Each number is 128 + 24 x the weight over its row's rms, rounded and kept within 0 to 255. Layers, rows and columns count from 0. Numbers have three digits each. The size before them is the row's rms in percent of the matrix's.

# layer 3 MLP gate, 256x192, rms 0.097, rows 50-61, columns 0-191
096:111135127102096160092099168177115097149125125175147172145123102094117124116074123105119121096113146115143161117128122138122177149096097123104154095107130106157151164125129123142114141143144124123122104096109117150096126126166139109085107099154080092089153147155130145140119118119143131129143121125114132122099070112110138122104103114127134127145142140185144133136137121071149164143110129162133105134156135122150123083122071163158142105115130177196171126125144118110170152153151107122086158101117132181128126109120103100093118131101136118132113096131116131121149107146094107149
108:105095159140093116107091124091141128145076100128141120188152078121128107133132121095096100113125116134118131142181137136035124143123147144127125115155119126150105143166096159168129148134112154106131122104132112142114101142157108103153129160133127062108134160115153141151132120111121154111111119118080167123135167168117121138139120111184068112150149106123134117126131136146110156083124106120133127156136119072138138084085139150122121119119129130099172141116138135102160096118138166102128153143144130148111128096133156127104123117151133135128138115183159141122141109181095142137
094:054119165126098151150120132129086128148135139164181128159155106125151133134159137125089130129158134115131135129114113116084160136177122090115136127112145135129119125174164155132140159138154155134127100064095110083174109113160191139145152113148107105145148152110146133094099181146100134113155109128123172141143095134134128157121135132160098146149118158158111098112107127134149155082137114156166097125121100158176144103116135114135091086101146106128129157084139139118143113106154127093149142081092150134147145116153099119162107146129127142103139114124118109136139110128112145145
094:127110107123146083117128125090131151129122117145162146126139082129146124098144102105135112171089128143130180100128138104123161099096101129137134113109141127096133135104146111131105111155163103115078193100114129113105173096120099134126147158093095137136165146121157160134112104138084115126139124115101117136121101181166163160139168098105153158112050135140115127148086086143115102152152126140119169068112137096126124131111144148168117106121089146174182121133102099145126132136137143142119121155145117111176113124128131102123125121089101112138147122139149141112125098166112133135
102:152113156107137097085122144139120111115117140122129154141098093148152138087155090102099086114118078094097143157139155139148163154131121130148151090116101126110112126133097142158122118145107093117138064132130138095154159134111113126136117155173167102100133146147091092123172163093154159112133156143139121096094118120105159163102111108126175115174100135158163151110079130125137125123124128150151104149148087092119117115139142138108094167137096143096117131102092105151134113164122175114147114141143125107131151119086084132132116100136168086135096121138122125116157140077144120129
094:161123098142089088127100157120129143160108135179123103126154144155159102144136138115108131114128100102151148111131112172135151174152127137154139138131181132134143094113112112135088127091127122124155177115173088132118123122180134126125100137114122137139137109092147175114139094120110096120168114122176143124139136132115123178149134094123111131160109129124089146091130105122121156112153118155124124159118147088141117115038131151087103127106117165100153081110127119109112118104114120116126139099149131103133135089133106126096143098099088117116166104152196161085123124112119131134
103:123111146110168154153098170129163073135095156125146136090111169119106179094114089114118124136132158096127110126144136093118104115064095126108127152157098112164140137147137143131081129091155130128078085115164189100155142132119117126131136125155168137083100155147161150113147115113138130107095131144115146135091114095157099136134130106144126121134139141127131136119117099145174146124127118146142145135125124124152121095109136104155121175113127084186126157168124155124151077136196140137117106114105140143143126086113157088145108124123136135156142129118164132166106140141145119145
102:116089085120118133163136093132108090112108129116125179082163139079134139147106134102172118133132074140113111134136134151161135091143155158162168099139128094128121130088139135145143131138117112143132113172143149147148092115162137132153156094161160105113176122139091099118141147100098162144145107154114170110114142135163108115115134132179102142144086112144130124146159153119120153164055117126139115113112116092125125134070119140152184161144110119103101101114124089118119154121146110098091164115126099133112131126114137146127128066155127129122153126158146142103119141112142145156
100:105133111119121062110070138157076132103102109156146095160109154099133098137135119124104105148120115118109163091154135151093163158152140152138126098115162106115125142149121101133124144075109145087144118113122152117150141108119108127149127165118148123091140156135146102137116130076127124132144093122132144091095126171138156090157118125137111131157089106135123086131070135149110133090090127106162123109127123096141137122102141116103118133126151157088097162115100128149141116111074151100130149125136164098135169140119156145114142099171133127134132142114185150082126165162097087128
105:075115139170161151126122105129136111156130152154094095161111133152125154114097071137121122161114129155141157121117130164136121129101136115105078112133083156121080065140136122111095127086098086096122134127109123150090153132117132100153110123094129149110136111098132144149136142124094117108107114117148140109106125124098133149140104138144137139134132129113141050136172133148072132065129128147088125111125114085167100125124127161112107122124148083125154133140137150135150134175131121087145081104139119115119085091160091132116123106146139144121177122183148108137136127101125137121
101:113151137109142140135117089120141146167141170103147138161136180131118121125119125107125101130147162124171134123128130136133123115131122116126143113116118106147134119149123101131119138062159114124124138093129132108183168106125121092105141113138162121123168113141118158133123150101177125085112118092132194149108168152144129138137130135180133122129123116099076102168117185087110099129113111167176141099122132152101158166175106189142157117158179121172116100110151131130151155121144126106118118109115155136117105102140103139084098117113143139065117138109140121132146110143109096110
111:103112108094129138093105090175143110128141104113141084152077093083131152132119101129122119157123141102180119150126150113155089171125107119127088167110148092132126154083138098135080086142145163126111115128103166120107181130128126125143151153118172115114123128140131123126136126120097139098101105120135136107170136123114108165133128110158126144123141128143171138161124121113156109121136110121124083078132124082159139149122131102116090144080157153144113100132080099143133180113133160194092132137129127123125145119141092133134133148100156174138115129092113148110156145103132167156
# layer 3 MLP up, 256x192, rms 0.0991, rows 50-60, columns 0-191
103:156079114124081125145122140091164133151202144126074127117105161163146122129102124109153093122153122118099133116112119145143121133141112106130133123146099128139142137123118131103158117113152093111144160138128151137170133094122082130139129133136097118148110158130131115144142155090124135130151105135161137122131143105156108121135139190171106101177121153062131105104156140099093147133122105147100103143118116101134110191081183122124156110146147163121156139106124116121101132138134071106109146106100120101132124088109094125121133139105145125110168065138141156128148131083156099153
109:073119124136105129125143150132113110099104132186144141136152114111096132096147125081086159100084126112147142139128108128106114141156164144173125104142140122119093157152137124166132163123110137101145143138085116121101128148157100083180147125154128089089184136123134100147114130123139181103108125145068143122114152143160153120106084107179090157157135091122121114134139118114128124134145096139100106102144113076140152072093126145157119126144129106096111133160148122137115150166129145138145148107108106148106151099136114088127098115154147095141123100157106112120091137138132147167
107:131113146125168128122108123133123123047137113109109163125110106121146148145124084112142116140122115154143158131131131141150119121163128183120089140124130133134093105135125113102181070066133123119166100142151101130105167105082107136141120181114126153121149132152089102211141157143105113130136123134124113136116157144151159102135125124138156088125103104128103122151126161150127107181147170142149117117146166099073128136127111095091137137141156126150131110163094128126127121115117093139117130141149151120106119096106161151133140164114150104142098171129140146116063128114134155110
090:135135076162122154134121097161111133146127098151116109098116129091154123131145131120124106086141132103126100103137134158114112133117133117186148112143154125149163103146108136170159181099086119154139099155140154136096100141122143124145173148183113129111104159169083115147097144119149137101128140153139122124123146088173136118181120161149126127131136129114105129166167154113147126126106120106117145165177151100136142094141111139091087149112161152124110121117145143138150135117133160124119069107121102153114141127140136094111071109186183124091133117123152130113132135113108071141
102:139121147107096144162136108110091155158158103076139137105139167126140098127106142117168094153133136112143143120130146088135116113111166155185148126140157144167127093137151130132115133113142123097131138163107134124113143141114154150115130132137090128145144128114099103129104134168123120127139107113112151115117150103131164130112108204105104105078113148082130114073118101200113143100129084142095122146126098097120133159142136104150115106141117128111144072106131138153118139079142102132150106128162175108133113123095109105134110140150082113133133104123139194093124108109139080097
094:136083129113144146126113120083126126125112138105159110087084103142109163120121130153164110103077176169112108150160116126162124124151157137159138156137084146163163145142159132100118131127123119158114116119132142098136093115132091099155168167128107151160148124180111123121133129096101091095099138107124093145124127110160089133127160137142181172160158090113154101133106147127146135136169140101188150073145138144069079176145126116136120077156116100129141159118139138161127141144133104136119117136104112123124126127141102144155101100130103104132121143130136134131113112106153137160
102:122085140110116128105111094075156125178161170161093146116086087148115161165094111121130111157094144131132129151089109134116155077103118137133131147103137119135107156110168122131125149129140145122158182132121152120111150145133122161152130134146143123125141138138115073119117122127160126109090138158092106142140164180104148135128076136123139160143171114121076124130168113125143096119119124156136115090133115100122107171129099186140152127124151124108200149159137109101152146136118132159124164143146114125122120159099102116101110121165117144137098149114107173130096140142142119088
096:118093105090128151150181094163107126091123119176135119135143067084139132108180140137118119167114121161105116133099149133145146096112111109131120137144152125087079084059125115089128141139113116122119140154134112155144064166129152141128153131121190146127133146152131112106123075148136138135138118119113123139129140155129152136107103110133145144115145089132102135119130181120098107169084156133118104092162090115113140137148152163155149159147125107113089139134132135131117093134131116125135155154123120145115161149121132126145156104142083123131122136118115115138140128079152158203
109:166132098168132140115137111130161111116128074158160142099148117106106116105167105103158143151101121119128137139103110148159102144150141089110096131155160129088145078082147129103134141142157158157097138104104139085132092118111104124121152097136155124128160144128133137091125097129100096127122101113157108136120169091102140122106144109120131155145093106066142122122119116120090133166104130099100151118090083151109126168091145147129106112121066116121112147127048121135079081143101156105107126136116146136147128149138140148144150115110094151137097107142123128147133156114148163105
100:155141143100125134106140087123165149129160203076111104177104147101123137121125135144063121138138139120138107125115160160145109144090124112154120107124112131120133149127165105134143119134142147155177161107122111139156150139143161126134117140106103118118141134133096145095134121122177139143107147121163137135118115134090154147121143103102100100133149118159134111156115189141155085086116136124140087157126135134155181118097142157119156122143128150119141096091087117157141125126108175142106105068129093124093132110127142086134151132181161103095103115139134163114088156135169113132
107:145105148130089140109134193143125128121139155126101152169136163125123107145156160109144109122107137132182084146149102116128138150167142173129106117192180148155121121132124158140150164172133079138102119132114132121141100142138153163139122114086131102120129149119145162166125106152121146123125181176111121126146147168159167169141138159100078164156128110147108150149073094147137120143135127141137106131157123129143172121130124136115115146134110136162092149142113101143154125137113132111148123111186073112121139112117154156123136132121101143164137143114117096150154182155121155135
# layer 3 MLP down (transposed), 256x192, rms 0.0948, rows 50-60, columns 0-191
101:138156136121121108158131086118144121137123159153158092102133107124131133153158083114163116144130133114129121136145181148117125164065098130095119145101123116117121184100080123117106111108168096121183157122117101076123138093156113145148133157109099124147136120133126204139116138111093102086107090156158144142122141153121076116140112114116140133121118114103128116169118115143113175139153114124121094107068157099116126130161145146125130103132126106164120148162142119158117157146082103135146140111148132161139137088153101167159121145125134098151133129132132166155125176130121163103
108:114139104065119140136149108148134091142149139152151092113130098144109153069104133172169153149173107116114116117123187137148105124119103114124134110160129131120092128132138117130164143135129124146176163138124130110111155117157092138135175121111119167116173132135166162137159128166143122144132106138131105125106147123095129179102120112113114132090136100104112135111155126128095140123092120094142137148114108160099109140115173101125136123128145110108109159181112133157163086095105124082145133115102128148135142155151088121166091087140124116170133191116170157172136114141113124148
105:175112099091153094145125137092112135111114129151108123107130144105167109125094141124135116155124124136108157108145084113141106151129103162176167125115119128127120106126143154126104091096178122132140121170135140156118140142111135152126119116168089160142123143092123094136139069118131108120134127131094160138110090183144127173106077089126104110135139123122122162154106135148128106180102117131093151131136136096098180154088140145099138150158117135103174094100128128117144160102101135154169150139098167111120143129088120093089100093123137127108108143124127068107089153139124138125
089:105129149134141154101138150108099175101121118105137134128141102157126124190154116159123111134082072136149153145154108132125093130146122107159117139122116150115118089131147123154132111119139160187095178110105099127169139112144185142154130183092116133165148118134097121102090114108081127130129104118107115075147087143102091168160115095066120147134091103101149112161134109104118113177124122116128118132145142122143149098096123134139097130153127144130125125083132145155048114119105115124136156122125131127128093099116152127110124156125122114144140098127120130116124094112119168108
104:160154121149095163096106116110111166137132111112094096130161146147126119139171143116166119169140160141172085122111147121122158129144186129108101157133137131165115133121194093140112130113139077153112163136123126174140127143128123164127116121135096093137119132121134141128107095178145135127176148162088159150163136112138133135111156148121083141125154113093118119109146115161124127184110114135111134125128116139133140114131133151125163110118162126125117126232117137138140105100112141110116137116126138119146115099087137085128109103122080142061114129116117113167125115149148151147
095:162124141097111102177120134120141153112128137143120135121123137112102141145107157149125056137122075114156179131117127161121177152117111143156141119115121116165117110145116130103158102114135109128132098171163103110085119113131112137131138112161131083112120123104172129151100123149115124101169190129128111150135127138107114121148169103123137162066136112123100147150134121101150113121174106125150123093174155094130146114095133128089108131113100127180109104074123168170152108138126093117115159126136159116113145165097114112109178137143146144124166138143132136128134134185147126086
098:101154130115122138104102097150130132104151130077131092143100136168137144113111116118090120146104145098102124150120177117123112097093126123142149168128179125125103177134143151120134152131145105123163108097138130134152136130093150119123121134105143150105120223106175125134148144155150096163132112095158096175079136157139161119095110102135126121140179133131115111134147133160136141120146147121101099096127098123134160092152140140132142111128168136105129148100106168136175157098172137186115108144138128099114138136098136086092140121128142108125129131094138168114098122156140164093
095:113130150134135140171125129131143127115153092109102119094137101144125130134125128135180163104104141163131088107114137125140139112147089106144099140095152060114160146111083134154111174145107156180146119117154105117116161107167148137090136150152132156111138130133156106129135102115140116123131146132123128094120180112106094116108128172085119136160117147132104161168194150076126151132128126108173114169141112080113135144096111135120111108099086125127117086099131140144150109127140128134175137125122128133110118116104135103166095126118096085149100167092163105137153169107164117124
109:092126147093192084116189120130142139168126124132152148136141133124131126124134118138127108161111158129118126145105135160178126120134153173112135124128133139160130106133172143118121093154110104102171129086150148117087073152154124147106166105166144170110137130083109180121119151088144123132155126118134131090109147163127113129091146133132144113092114089160147122103124105106136132102142144114158149114116123111097125116092087146136094108155136115101110163107128154129148089132116086131125147077135109122194124122120102137157099120122144143143134071087087115130148126107077145121
099:087138129113136109103086110157148102174156157093134140128129108136123158134153138118169137152125130147132091106111121137143164141142109123062087155092140127111154133142131081167165123149121138119195147127085160117125146112096126172082130122146104111125126148135185142129140115151122145151142090136132092156111119110119129109146099149144118121107082112157162092123128094102114063097137156159137128145142093109136121088107128149165116110165121121104135089114121172143155122132107152158163137074116118126131117131114145136109137080137132126120147085137148140091087169145132118134
108:090145137127124162127120097123095129113144121132112104152137135136127143118136094128151159140125136115155150155072122098151119096138126140121153102135138152124108104158148105113120172128109101108144191140103147157162152091127130118103113126126109133144070166069093131147145132083148122147132122118144114111116150138157140154173096117162080132138117085152179122161144111124124115119153181137170111165159124104123154085176143105122109128156146127152116094054136130121128109125146162108153098111157138129122109154120145111154091118140131156153144123132152151084138092146185108112